Each number is 500 + 25 x the weight over the matrix's rms, rounded and kept within 0 to 999. Layers, rows and columns count from 0. Numbers have three digits each.

# layer 2 attention query, 320x320, rms 0.0452, rows 274-319, columns 160-239
460500498476506532540481440511472508490523509501475490457492483510484535484490481464523503513465494497529502470487511493508512494522503512483480493501486463487534488497491511502486512517466504507505438524492496501502481509509510476505483488
522509503477489487558534523574466535492501432502537517505459485459504484508475507549482537467511483498518483510512555525445472495519478519529497549507518450526540563511445482512516508495515528497493461526469510467562505508476500506439490507
515486475483491497512494528468518506522505534535514532475474487505509453513499510512447494486500465512492504505515480512511509507477537463549456503487479552505469545501484509485486531438503511503512487518457502524522509499521479506477503496
494494471517495503521448524532499523551518465526460463472524465495528523502529484502485556480478531508510518472488507497510509475536530491471485470566499480527488486540447468507441497467520445543468456530509531523468464515507493476504478484
524490494521543451508463524507481490526505483495499507510489489444539495524482508527480515501519477526487499490518511474475530520506514484501532511488495536500493549498470542461490504535526496496504528514457467488485524507477492521488515501
540499523492508502523539526476532482498556491540512494509489451534522499489506504473537531489522503509501497507518505516495468482469527486547479474463514525526468488503518453489487505496514511534553487498542490484455471496539493503514489462
506503495478492535541482476546461497499494487504480483472502486523472538505509498471533498515459496458516498451505507488513494484523519514497488527510482439492537478494492511492509526509480508504509489528499497495499493510499526486500457477
488513505517457496455558489474523475512501461437541489530486517472473481488512494526496514517524531475496510529459501484493508480501503517479533516521533456510539487483522490500541461543504446449464534454549541453558511499472466510462475502
487487497511525498546508500505506480524489444560493522479500471490520472546469534523456515503508477555488496503502549479481560541498469463508500462471485508504476516534433515465440470498496501514525478497415458519511513505470467492491505503
472479491517503479526483501451500502518485531509478509489546540539479470511521515507520495490506468530511495514502486540483499525474506478511501484480492523490467467529484513484490496471490484522501531479494462573441484492516474510544516515
543512567546504476520520486559475430510507481512514478477472484513500493529517488529523506551557493512488536517482494545486498506525509527499549519531516483491551494492523428490487463550489489506499553485478451501565534486444516476498514475
461510511492467499448525474488479508464502547458537507478479576550516477459503487503489472546482484461522509497501481515515522520502455532466485549512478490487552451485534508496533438552451510485490504504478558545559489497487490501497507508
506509516525512493471506530452536488507508521515495509502530526523529462493508520507499482497541495543483506519513485513473500498494467479512531473469503560520433533477507491482470484488524517507528527498516476515483507473504481491508557520
476506537497506493560556493521471501447513451519529495476464531495508505474502487512539518519508479481528514488504539528465497519543456548472492547501488454511550478527492495492534484543487548516543492484472471508538498490432498514470469510
483513577508465500436535469475530482484514521436544512491461533546472507486517477500554469518526506451524491495489494517536486488519515531528478536504509498494546479459558478515549475542492496469522518477527498487553513493467504486471502505
489461502520486479467464498501495451557509488508514503516480476489524505540495482494535517474513491538482531503509454494520563508463513452518513482532528525491479484494490495481429495521478484517494512523477480503477518506521499491488511465
462527504487508494491500489460472505492512547472517500511511514475523521475458489499518447471489495540510491515483464497484525496505475494495489538473528479490498497456522499497482471534499498451525473560465512483490481490550504488497526505
458478513502498512504545484500482492486516458477508510516502526494480491462475505508509499521503500515519473507478533481478520499489463501493543498494473516539509468509480527492543492540503494498509498467511506520517473498492476471459484493
474494498516508528478456479475495502509511531493468444477536515526514502493502518530493504487460499526530492502477503533502486515488504482485544459533493558515474501494517482508457474498485463512480506492509524537467488472528502452571548483
503499527522472528495498548485551498513486535518471521467516516572443479490532508476523492509489479461488505490522480524520475481493498443524452486493496500478493457505490463475486491443495525511530537489545461546473502501519475503508482528
493456457489487489482498503527495479595523507550520487523482421471539525528481477496513523440484509538483527499528450437520570498427519475510492467470499543524471514521506486538457551445482489518475469545473526514468500509575488475473500476
535481485530503488522489524481487507479503509502467506509523535479508493481509532500500515517499473517475530516522462516473495509503489481492562504499512522503507505507492519477512488535522491538470545482503488508480509510491484530501489495
532494528527509515477559480532506474431470482508503534506508522547440513504553507470481447562500513454495489465506505496508475527507497539484483462471495484461552418491534517504547506510506533494507529418503449498546505490423519537541494529
524544510517537496487519491468476469425535514480506480517504479527475521494506498482478515513500525541468508530482470495514470499448501518483511472473508496490501451495539501494550518544476473518483518471530503443512491496486508511550480476
523491503527521458499514535502519524531528477524528506518484487461508468493490523531499505470537482526501511538505499509447506499489510480522518504492518532507505529500501461530517483483530501511495499477492520485509508524510483532487537509
508488487513517507521491543529496480527514458548501549516502467434536524531471480483508533507493507502474532474541532473499580517477442470536522466453467522500494495519478507475455488521536554527534488522462477538504519497502485514459498475
460515510478491540521490444493477487490522502478490486464497493520479529491502475469548494509473510505522496471468498510514512510522520523495509507512498464491532472493509504500509497518460491493510478522509473497506478511500513475512492483
513522534506490510492559483494513487437472521471522501487478522507479508491508517495512473504502497489482512491507488508494442508548492540469485534474503459495567515471532493515556521527490516446522508492471450477521480488478522518484487535
522476443491553516550467496537491490529487462553473514493506475455537510542478505502434505517477481526510525478541539452490569523470483462498508440488481537517464491527429546466446515491499546541506476531445485531465515500515493495491497465
472534538508541487471520498418512504415525527468491502486493536507544478483485515490475493535531496523486475490484515540489492470484528506482485482476499520499483510484524495503534448544510475480510494491503524517487475466476465480487490473
473508505498481527578469512540468486523469493520491496478510480520433477525518516493501520495470491499516533487508504530506480511489533468526440500528488496470512471548426484487433481405483503555482514535474420525490490516470489506514470498
537495507489546496502497534495494498487479527528487523466503496511519466545513519484447509525512470520465509488542478533490494527478533483503474481450484547483482523526491501505490519450506532535501521508438452543492521501492503521511525523
459498472496512537526470496453516499536487536512489480488537531523497518490492507495462502502449500531504510507472485469474504480480522442517491455503482543512467507522451482493423514454503486481482457543484527538472486501592476464525508469
498526509488510538526478451484465486464508526483480481499513514528494546489509472435526487518463516488491508472484479509529483515517521515493503514503504478482525465500507526487506511540493497492479496504517475495471500504480532490540488477
528512471529510527521514479547491515511468491536447514500526460512511524480528499475508455516494514465504512475524506500510527504550490520476534513505522418468534484468518491485493493484504483471494487493485484517490520502460517523507512566
490470492509518474487495532490519524517475495530509512501527515491512452502515526526458510491511481519498497517494521496459498518495466477489484472501505536519458487529479510516468481464511499501505499491484506523495490482487458493514516524
527491497505501469476518538479526514511480474508520526518489509495514454504506510535469490505529481516482490535522509499501519517486466489505493490484504519507488505515505498491504483479512508492502520461479482501510528479487474531479532540
516467507509434511508514521543505480548504489507512512511509504543421457458529508500564504483519497491512505518523457501490495502488501477553510527526506500511529463497487464506468538444461513553498538499497479497462498523520468507501493511
495482559507495505459488511499530524542502526510495496480527505569461476482524501506536464472505501503521490496503469527527514484483530494542500493520502532494486480497523471508499502440462475482502543470536470562465508489496492475525538504
464521578532471512448482468462505478455474504464501496500495547546467502514519484490504479520483524488506483507453492530546491537512500521504516510517477507461523431504526529491509477507497487523494526460522433526531540493449509486524537510
493503502476494518498486449535471491498488520488480494475503478536492530509498487462499475527486529489510465473477495492551500510516513523490495507515505451463536468496500509507505500496466486478472477514483482510518514503499523468503509507
527478480504477525495495536531512545509512468495533492502525497537455487473492492513532513496497493482515479549497481505442479488488465486491534529507521460504512494476507475523530484497461519498505510475532543479496533527553471474512485498
544504512511528459475506559521517530537479479519516524541518479469493480515500522537483515479543509499465481527512500485486490496472504463522496504490530511492468543502509459505512492464546490500492532478515492490501526502491496535496529520
548489489485504489525488536534498486532480496544506535478481469471483470524518530504451493497505483501473492493535488483495513516500540473518443485472491502469495520528475523500496522417503506498485503515443462508517530523515491535484507522
502505516500448529453526485467556474485503485454503480530464504517509530480485494478506501499491519465503482491486503458529528468466505476522490478523505496501492530463526512496491500523515520470531496511582533459513503514545491500489492489
532515476484526497512476516543516541567474457526494542488509458494483501533492500512449476507484490501494486505516489452522521506494507479508456467485493490475512479514432527492499526435501481459472466516477480515526503519506487526487493540
# layer 2 attention key, 320x320, rms 0.0392, rows 274-319, columns 160-239
492538480526492501492525501466517476489507473507522481546426515485516461494447509482504529468496513501513524526499487470502526530505506481492474529498490533519515502470475496538539489516498501480490461535475518498485523517512513514482496489
475493470533498472506538474445502490504532525523541506604476495515547501511438495452502514523520530544460490538475525468524567494439495514510491504456443533485435510541496517507503508503477474511525527501498463500484477438534497467503497528
497452507511496517509508495497511492492534512523450475501568487530511504510524514452512519558476499500506500505473493510491514511482486505499514452510504493501466478541488493484459475501497488512511527481525488524473492495517508516528504509
495589499525456531480505515550505504503491555508463543447534516507515483553527464507514501547464497505488511437476501484480494503507528553500533476502529525516505494535543519506565513525483493481488490521534483497477464506479477518468479471
484453483500523533508514487499503517517473542537458514474535498519510514484521501487483518566436547464484466492481504543474502494487512520509507472505495476503460477530493502488473516510507485511519543507501453538493513527512520476536504512
510475465533497540500432501506507488502477511504470528532518503517493512524489502488529493490452493504525484536502519492522489504497471471511527502467491499525496503531497495477481505500460454518495546506531515529512496493515522480492507479
501536510505505495498501492466494491464514483504529492507417515466523469512440503507485526482496502507510522520496501482502512534509512489493472542493481522510526502491473503547540482510499510475483451523488512506496518502497511492494503494
492511507477498468489510466497509488485508499465555519557451509496498496508465495527501475471550506530492517511516521489505505519475502509517492537461458525508496533472494517509543507529476513491492488486529497430515497485501510481503503495
501507512492465523492502509482505506507516521514441482472571525521497508495534500496504518537457503498477473462468491508491494492507514536497521445505504491511488463515510519512459507488497507495524575488494481528518519508507495520509519526
498493531475515515497494522547478533492466506521461480419574511520478506512542497533489501520467491477497478434491502546490420490532514508496524488549535483499510478514517482503489497450534523494500523493508489518528496523467487498508507503
490502514485476490476483489528493517456507510550547495495485513521501515491483474558485502485463518477489435491472526497509487501506513509530485502520487450510542478489481545481503499510493523515516531486467491510480463449467482482535527496
503495548495533449533542504518469442514496483481491488509450450450501495498511508535509492454569473505486539534502490489522495496469506470505501529545498519506483481466527507516493463518494554495483510508449462516464493509464481464494530516
503471498468493508493485510524493519514472510491450504460581497520457524489552521503513485513475486472511475471501503521511490467497512497491525457522516450491492475494530502464464502475503503510511581482527490520520503499487492517519509531
506529513477490472497520494483468466512516527507541510527450465503527486527465491518487507454519520551490512503471515455542497475476498489489472530479455516491476508478511517518525492493510492470497518503479495490504457445499485465474521534
503486508491511473493502511485508483473505499489533496549445504489489479489433520488502490463541499515524515544510496484511550498468484452507479538487465495504524513441503491507498504523482501506499471488500524485500500489486514495495503500
514435466513502524466473525486507498493474501536481493491574509525498509517536494542489517519523525497501451477505501523509494549483511480493536471520512492534499497509503537497494547495475475495528461487492576482474529534513477486529477494
501459469515474499497534511438526480524521479497514464563480486503491486497444535463532496496543510500516507551523494460523577503449486450494496512506469521512486495480511490520484503497502518508507464507496518504468510524534503512492496496
500526536477532464514511451532472502507455489497503505520487507486472497525505489531494482469517498516466523483486527497473483486524536482495494510466477497501465536489523518500519502486538490452505530502529450478528526517475528492522533521
494515503527456504517507525542496504519468482521450489450555508495491488496506489492520492510465473453459486485497492513472480490520529513483501523568531490493543486510553485482502492498525512493506519508490490517506473521472498546485480494
513518532461510524479481532528486536470485518512457476405540519496482487486522499535485517480489485486550488461511484557527410491529508530474520472513557494498535479479523486515536512468524509480468516493501536548549488506476483523521505502
496498464555525516500469497489512486511501490512452528512563501505497500536519507498506500543503508540477497491502521487485517528482504464487511452489496517512469504541488521476463518521465463487509473489526508498453491516525485485528474488
475508537485535507500485485576497524512465531522498535441544493511498513502577466554484488510466510451504474450482528542492410511523521537508498480514533479494513504496511499474518489481507501498508523497529496496527493496457491480522514524
532539570480524493496460512517501500479503484480522520436440505488507511467518474527481492439524468475536510488504482503515453508574495481523477537475503489494546498443460507498494484481512528505494486496470502509543502458487501497479529506
526496498517507504536516485515490520512491460483524524552465504453546536478484515519519475461543468502499536545516479456498508507545479450524470533466536519540490533496485477496461470535466493507474499518514504473483546480535539497523515477
474477474497505512496487485535502505528505538517482515514561495534494518513545485493513489535484518505475484479487533516497504482461495496510521455515490499506464499533506518462470507498470496526504524497530463518468489485513499469510512506
479525492501518513440471497484514482514476519534463493458534478500470499547527496503489520514452518529480432484472509490504510513492526505495475439473497477502451457513480564511493539502492495464517525521500495538505499489529484493531510577
501513505515496481502514512482508483486502467508530474532430509478503464499431515513494523467514510492494517526516486480495522511500504472498475537496498518517527512471496485540527497511503509497485457519466543483493508515492505510488490489
501524507484496489481503452502504496499501507470526509505424529488494495475476511475500481481518506492542525518502506486524487479516511464522479519478465493481538508459494492513479482481514510498494478480511510493532493480470493496497513515
498485492509496519497468496478510495514523517509451480477567478516521518505571497491486517544484519505456471475469487509486528529522480525502528457487512489501469479524488519480476495494519470477514564505486470560501501506527497498506521545
496468470518517485526552495482485491511499522470492453516475513515475512467485529438515490504526474464536575578511471481532496480551458490480506482549487500502504480461518457530474477493532509516514550481523504516518483525457527537531520510
511540541497478526510513531513486502457526498551437482431529495508532497512525498502485548523465501540490490414484486528501462493520527543499529473518569515506510466535520484523519501503509487478494525509502523501540501483445480533507491486
494505513516507535514482503525506517491501533518445478438548502518501517472546499490504519540431480465507482480466496512485477494534504517510522456513536473494504464515505503478465487488492494521509530504510496545504481492497499506513513517
477514491479452530479534494470505489488504499494417455477559524509493500531493502426529515555464476485501490474488500461475529522486539507462536459534511505508471461512526514523494502495513527493520522520530483530501471555477527557505488505
512508504505490490502504511493491501503495482493530493506424510479513482491467509522483498466507500479523522518512479466497484524515513482504478558498496514500539514461472487517533495495513506494482462519487527476512522519485499521475488493
522544534484487488491470523509517517519493502481535514418488531468471475460536496552483490474487482425536535463522492529543468481557505529485500514553489513498550471482503550503495483475513542514500508467450497528498482474465452504469504480
496495518472490514505497504533490505504496520505444492452574494523494519512536484504505498534470486493484474460480510522490478483503505525496536454503526498494480483526532500474476490477507509499508542491499469508515497494506488511495519507
506466515483498497499480501517509513509513518502474513467574490527495537495568497523500494521492503506499483472483513538506469475496486512503520454495510465485480499511512521457458503495496489513518557495512474505509491482499490480512521513
512530529486525491494465503537488520473480500506439520423551509502489490521551488569489503507504482488498461430509517576519399516506531501483547483502555497499507528520534495475547504483494480482483490492520539505524482484467497482515496473
527481530462509504516468532534506523473485495502480472426544523501466478496508512539504507507450475472514492477502499552481453487517483477491517520561528476500523507502520484490462505496503524529510514496497521533502487518473493519507491477
516505530469485466532510522531486498480515500498560469519457496491511494492488503529500489448529471483486521506523470475494497488521503479499438538509518488502552506437485495522509508515511517518492483516479547454511516499476498529511502513
525503503520487483502500513472504490495524473513529475527416514481504476486456510511498518481513483488516519529515487476491529502520490497521476539509505501507539500470477510531514494517493518507496467511455531494468510516498493513488481473
476509472483502479497495504529495560506479505460515502526553502491483486491483472544512491458496499463468462510521530564512453505466516479487545484511490523507478553507548485478530507467497502488509519507490470528480468508517518469517506500
485485486481504521490468497527513530498493525497476515466561489517485529505540471496497482536469493497493464471484514533509463475483486524502534465496508482479483495526512513477467508491483496515505545487536470514493485472506493479519503482
508476518505499521506484486500534497473545516532444501463540510536521527497529498485501530556453489511518496476481505500493486503508477545519518440505534481506469477541465503493458475493488480527524526504500484532482494483507489495510513494
505503456523508500484474482451501478515516490468553507574467507475473493490452518473511482465569514525512528554528495492510541523469486457487493518475459509515515521471505491494515520545473481502490479496523535483472491499516518496488473497
515461500465509514480469496468534508460561516494466490472541523506505525479518509513482509541459505509498487480503488526481541502504455503522508457494522486508462496526472512494429500525487523511507537488477477549473544501542493487509505497
# layer 2 attention value, 320x320, rms 0.0424, rows 256-296, columns 160-239
560504534499462479538485496539496481425530472502515444498499402552533534531498518505477549510509490507449494501512454543492538486486468493519528484532539507508496403507549471496498522491536538513473493511449472491498525525515540486535501466
470495456512496497500519475561441552563452479493503542503521482499473524508501472422513445488568539490449500497500569491525490495532559521502479524456471483475518603489459477503556486472528407475499495483529480506548444476497494483440508523
459524495562528470520501483493506474473514509508468484461512534494532480508523562527529541506455496534510531501491503498482451494513495489539517478511473514523504506526444521517483505506529550494538482488488496491487509510494505476522501529
575506498545516470451479521524514478546467497525527555511495436498497599536491483479448483487523518491348453492512477483544523487482529489486514507479435479456518552498547520468523531499533430464480513495466445505516477463483515503493491498
499511501486466498477518493504544489531511534517529508498488513543464505484520490540497487495476544481476495507505475488486483489492502488536488487456477521507491519521527505533499488474460492485499515522515487479500549531520555487505506503
560548517448519521477482521508507501527430489487512544495513458446423523490499450501423420490476497485447451500511444491494485520466573513451485499514549514510487483487575500507509526496492461453441521537480500490500441561494492508475494482
494498477513496535491522482526552477519481470534496511496510574522512465514519506498505504518488498489447474502501514460505520478466512486481502507446411507504488518512473470517473496500485450524480506433504498501516425471517478500451497468
519497506515516440475467504520471485486489526484533508493501463566516502514506498498493468512482501535527523496502508531425479509509469510544496519513497514489499541481486482514512555470555511513512486514492480467498563518508548480483512527
574520472487451466438493530554508462482498520501502566516508448532479525505505445476401478508524516507408513488498464443550507497463488507475485524446507481500542491491566534530462536541473504506519524531388495501514462538492464474484476490
444490488468484438570493489483433545491505511441497495514502490472427495475496497537552433521485487494605528510494563518449514464502469513550511472481565492469499535484487475478511511486528557528554510461548473452502552479491503505529495478
483494511551483490470543494493520482504560512528516489510485527522549498507488505473553539491484536509466466488504525499499480518519487538539506517471441502506520516501483536523529494501514499481512485488523518512510533493483555501511491521
555509480495492513504531504500502454518501509520510520493474479487519544526486474470488502502547511476452495478492481478516524528503531480471503506476516499475494484495521520502542500505480486470474506499495511529507525538501527500520492487
481503495484478490477522509512465526494497527491513563519511557483522490480483455476464446493522536529520480501485531490475493491504482543491496520478511493504511548493517513525497500525505519494518488497492509456526515497471478514473497502
506498478499505471513491500500493446486471444510484507483485517529539551516499495516451527486502499502464506490518512476524458515541511542449513471498554513498517507489473523494521520492561477446495501497451525496509437499501503467456487482
500540468510557540513459506497504513522460518538495533478510529464457469492520487493486527491515506497490485497512476527512465516491550505498472499515479511534480517503434521518484503492471457489460501487464454542478471559546473487441508487
506509487543500521471457534484483496471477529509493541505505520496518504480496472511437476501509492510502467501492510527515515491491457535469490499539522493517515473497544543508509511518430500514486497555490503489477542479452447493501491489
501484444466492487498524500476461513509486530534495501529495511518472517502478468470516464537539483507514511493484475467486548476464493491515512531472517481480514517488512467520501494520501495541489514498514476500501547500525465528525477488
560530516504523446534468489546467521514403460498512541507522410474414607510509454528445443518548459510404529497515468518484519504480510486511497488503547464476497517496563450483508506533539513498506511502476458484533453507507496518510498505
473481530539498450482498503518504488449532509522487470496511523531576489518497531506482549486473520522448470508516521523482493483529462506507513481483484518534515504519467514502502514480512509485499487508467503456509546509460542474513495478
561503526486513461480488507522529432508503465516496491489507490525482537539495466509474469523495488478510519499483462554460491555493501509530498484517475531495520515495528512506462549511541504504476499508512499485461563570493543484608483488
589489492446475520479559519514503464486534495501486517529498481490472523480494487471488513493535509463525510494501456488572540489456526493471502486445485496487514505487511457516478524498484482514465508501471511527499501561470515498523501475
557519520511489495463461532523534465458539490510507527504499507520489484485509474479487430514504477483552540495487459522482499482466436521501486501529534502492515514476512484486470525545475550554502496541491543507494529513475532502494499478
471496475500486469492512476517488494502494490498507495479519510538510491535505517492486515492505521509471523503532509484516489512513531526502493493490467522504500521525450521534530507498471473507504501481489505499514486518480497488503500480
449484529511498507485522506452517520495553506473502459500504474511515465459496532513558480485465516523586508497491532558491481506500473544547515493543482498487481532484516449499515479520491575496533480509560546456526570468460531505525519523
488474573526559475543463481485478531534448472444523512498493409446477557528489527512538472461539463488544539500511562597507483537533489493534479483552517471438473566481513492432611516522545544505558492429577503467559516455492544526519505509
545508545474520482490506523483533478490509478472515534487507456476425539481505500542511462492485491479506519505513465515485511488445485499518502459482491510489473592493539473481497536520500565490537514474515482450512541527477577522533496447
407500463471459514460521506466493519493549578438505522500480562546527434471497480465487456497506552509587512503472561448529494461538480523493470521495489502486485470483451504497485497472449477481523506547490491494530526495491451484444532574
419522491496528503521466478513443560456507538493507512505517485494524447496514484476504508500475503538473476501487522518414485489504508505526477533512505507560499437500507520567491483511477522504465502548505481507442497519524497498446515553
493497507523490499433514518478521478520520459489494496510501521524538536506483485507492481496492502502487492492500471542552470520542469518474549492475499512513505482474509526483489503518467447476476491504511547523478544481453507472527493528
554493461410457515544490515457526467469502522410494504522466531529411521499501500529478532494472504474607474496490499402503531460463506496493511481489543519434518494505493550504499535505500498543555537459463480482500524549527508509533472438
440509520497507484538486464526476539488505488426497533482513533477488487526506493466553443489543489483512521502463569534477475484556485471548493480511508479463449512496459474426487498459529463514544488456530479514535476435551538507456537579
564496502475498504474489506495551439517501472538484478494499495540440505506510510519490542526485459500469506493519435485517518509464513454480538498469488519521512487515502473533456521531496486502471510472462503519497498554526479491532468419
485517502509622412530476484485452481505465495534496525472515484476487528528497509574490543508470475518460521505494493522488456587525472419499528463472537506520495485527471533464525512505540475432477498445517516436508583499501584498554492528
500503504488538530514479494477507503524492511467482517490508517469422523458493499526514460517478472498582531499483497534447477522491481483551515489504514498520508545510514472525486506533462525514508519474557506504477585515530544519547512492
545484500502471472489488495500519488524503496509534499482487516551564539522500507534466491484468525499520508506512503495469483518514505555516503480481502523507516511509509509497519484499497499460505507541495496466495563526489570497519511485
458506471515489570468571498494551532548520511520521519513507495519520505451487481468530495527528487507438511491507452527535507520502530460497529519474498499526488489521524426519488484543442475495476508479552513548497497482523483505457501525
541488525481475501522524467537479531572465475467498484499476472472489499510501551467555528462522489498502491501514517500509507541525571478504444524540495495486517531498486511465559454476484467486460488503518518519522501543524525506482492506
490531510557508594507527486475544534524487496516496489492502510471486507471519545532519526496492504486505453512505531534516510459447520465491470464547472496491469491509506451468510476505416480496478507512574477504498497416515510511490519499
483485478557491530504494510513500522530466511533488520508477517472490489508481497459520518496490486505455440499489482494527503478506555498501502519522465491501496517498471507464466475487502465493476474507510512532492479500491471497485502514
558500486491520456511472501492429498440489548493480545478515460495517540493502498508428464511498499502524525499470475485467505498476476482463495477463539479494519479483554490496522540483532473478497494546503482454493553499471539513517500511
493474485499527511564473506528498520525482488496508489518506474491462546469509488531496504514482494493491512498513500507516494502508511472499527485482480505506484518527494471518479514488514539512499509474505462500452503512509489494529505489
# layer 2 attention output (transposed), 320x320, rms 0.0406, rows 256-295, columns 160-239
547478465530532577459480503487511495502523472505520499475484508430486505553475487482464494437494477526477514499484520497498502497476547509505501512484531513529428526526486501518441463466518489554508521490507467465480519488459490563508447528
475517540507515492502496456465504497537531476501493508514494468511517525497543488505509520553477482560548471516525496485493552532435466469454533495544510500453554417515487492457437489507473495528480485501480516534511536566480504473500524489
519507467469489531480478477557512518512465503463509470559525483503451503499504531511467494461549502494512494477495549486490524480493464538522482493528510483558475499500531488482497491538509459504433528487549539545466489432494514492528489502
536488490488527513528479501510458501508493541521479515490499494557535503518521501423508530536473542484536497493549524498492495499466523480482483547446503489521526430480519549463514534440457549509539512550485455459484519582513513574508454528
490492515514512478498514511489508477476524510532496466446470485504469491475529466472470512501547464491510506528492531450491496482523479460457514488492528504470530508538462523478471568497523505468536493520473493493526472493507483504468514471
485467531530515462548515496419494476481516572515508521470475520545524474479485512479538510511529485517481494516524476552521470512517534491503518516428458513409526500496494446545508566439498573513556492476440428466496547561557459490480472523
544495476534496452485488545462510494472472475473472534489513482543491502461491492505499488489538482509474493537498495470481514563494480492524485490489511548485487511494466521455497502529517541501511538500494478487469526510476535526490514479
512551528476511484528496471487506506535488523474514468534492490469513489528537476491492498470531491521510479479518525504528509450497510539493474480526495459490481457497515552491483521499504482499458510501486505514487487461528476484496508478
491506511501560534538505486449491482535523559526493497469468543494539523509510502494512547524511493494525481512554486569506492543516547518496510537482483502510507489503502459528499531442484503513499515507477427481484570530535535530541452529
498499475493482554512522461558540499471528461518511459520474521518524511506532490459502491488471499488507521484474457452537454530541502537446499458538491461526569480537538549480487474535487489515502435506478528516529450486507527519434477467
527529522477491499477488525525484528535476519499495474531512461489474494499532486486477524545536494475527522502485564492479545455479471468475468508507527474542478464483513532485519505523491449469475514522519525510498455507500501483506530485
525477505514519523484500517505496507523541501568508526463487470494502497498504497476507504526467487518504504507493509516463509510480511487477505523469494517496517490509494482534461479488478505516542486515483444441495500537489484523523489536
460543524474523514524533450518479480498486511500496475516506546513540525492547504537501525546519516470523485496528478503520513516522512522507501513553482457503560466502487475509509507489475485476479483525495509543498493507528528444479487463
531485492545537536493458546505520526563508543509533556518520461439483507487512494497517488471479484541476472492508499558465541503455526515480470549495492525529483495478499451495469480514492523534471541462513483454495579525472530529538525528
477456534487485437511512522442521559478514471478474510523461496484464449478498495515493542493546489567488466526512529529481488485489486512540538509453481552426492481501515464532554573512542519527506492453503500498473535454487454471547510541
455517524475489481540491479501452489493474526483474488529504561526527482493474539509521519536505553495493492481538463551552439479521543540571528546480466520493514487482523481517561539445505518501506501502489524511479498502551511498536462518
476521520485492480549547485532456508463519458510459519489493526533568491494516495496512508535449500471526502524515490482519479494519485517465522483501453476468497473511523533528528500484474527486544459528456480506515461489499505470465458513
495452495540517544533525469472489453507547496504514548467478497494540492523495489423495482487426492523553497488521507492513464526483511487453538530470486497452530468529503493496428507406474551535539488497444428503503550550505503567466460529
559543482474518561475467516504507542492473512474508456547528524521466527521537505530467513481544512467507485474492522497479506488495519513538447524512527486575452522503518503452508474517503470499444540525551560504443500492493517528530479521
556533487489541524520506528484472535502496594508504526498511487523517466530486501455536468449512528484517486467510514478471439464539495517522449509457464481488445522484529541498533504496489553518508482562482446438470461466530529555466470514
539489484493555534511525508489478509467571508545487507444483504523542524518477488479512498493503505478487516521511479479446504530521536488480491500467505512497512510495491488525494492506481512533551465542479411438484489540497524570492450513
495516493493494516553497504511467473536514545497478470495487502476479503559456510485505478481491532538517515469509492467514404467534502508537504488477485498514482497493491487552518510464504470495479485537497442463491454484544496481515482506
551507510517510507491481520474531501522481518507537519502528500556481526487515515469497509529524474497511493512500517511478532505478484497504494505472526501520480490479536509464483501485495508487486522508524516502488527516514513528509486545
473536517480480511520509478579474462512485508467516449518517507509491520523479519497486480513504525471515530460489508460518494450520467488486487477524528451519494492475514512485506479500497445456461488530518556553520405468530496440475524479
543505471524475538514475475568510478563520460467525492489511439458471529522494502431497486463392538529546521438474525446468481498463462469502522513504523502515571455477527561457429445504491491555470481523511518482535433550470511559505556479
542475471497518550537517499543493470482551522526512482456474485507520500531502467416470491475474526483539547474494517443477449503530495492467473508478509469500561479516510539477463519478489505504532460557477433451499445537525524561455481492
423553541474495486523480447546500482499492486510474422514493555469509521492536518563521541550512552496476464495518451551534522498512544519518501481579486483525568484494472492519543486552501415443428482519520591526511486445526529392561495453
467488546503481484462514443462536502514508413460506442535473526434456476510526503551447548473569468544508471517469536544554539467498497519522537490534510530472488500553475460557486528503527424516447499422508543581496514449496420407510516490
501503494476493494561463530519491539520484585516490512520531497527522505509473538497537474524446524450499488475509486540468507452520521473494472538483483489530468516455519493511575501469492527464518503543487510499481502523536514499527515518
520489483489523505495537512511514511477530524601494480454454518504536493486518464466543535514523494493459539513499464553483469544524527542473468491480476498528557490513538515541531536550489532505542459515476436417554485511501553552492456501
508478462498489527487465466530560511494530451496484475502493481432456521516534485516488490450433546553493493474473492467485505541483500473508486491588513518521583485542442520486466459552522471518458475501518535512490543491458527501506520431
538473485503518475528524566460471532466496540524490564474487503529536478496468484462507485478501471474500508523511518508453472514510484490484461509426475496470425532482519505501538520480506573505560514520469419446475499497483514541480495565
564506490474493501492505461524525588518530507512538455558503457492481503460526508435463477431518478498513489488485522518474547503491480502432493510506494464474523526524568484494508484516487541539479507472486500497468510508477422562465544505
463492519446482477519554466535466508487531516528503469502475485490515450492488490472490482480496502499535532481486509473509461452544439493466502474501471459462519482519530502523523532503482510493524442506470488515532412478507471467437541481
522543525531528508462507529486492501557464571517547491496524496488482478482547487497510507496542493492477456494508514500499519453490525503473493523502524476520486494490506561482474520488492535480467520506490526473522460491515504529488525458
435476520476471496537512509541454482505514462506477516490505511490527494502495530516483494535397496480550512500489533488485525445498427450456511517495488501439474493478490470530500505441485487455535482527489530567510477514491462395473526518
473512535510514441451467522439503526520484527536521528485517467528477485475512493549519530549468479541500496509484520504478509484439476455475522497476513488460499493483509518490456497530518511504500521480534574463551495528478458493490555484
487456481520454473471475510545450472461489415478469474491497504520464490496446520493466487490459545521500512484476515414520472483488464457528547519486519545484514481506486536468509500476544489516507511496534550504498441497470502506506507476
465500523469486458500494503496471485524476507504474509528510506582509505494491528515528507582516496509514517513512500504533486482472491495495538483470502492506494466477504457520545510495481494463517510495510513543493509546505466470510500544
489508506473531547492530425538495487493536483528515435507487535475533493501534484495475511465540507515506486492527480523551530524511542551479528508553492477506559483557507487535436497490463482548482489493462467501491495513497482516498459466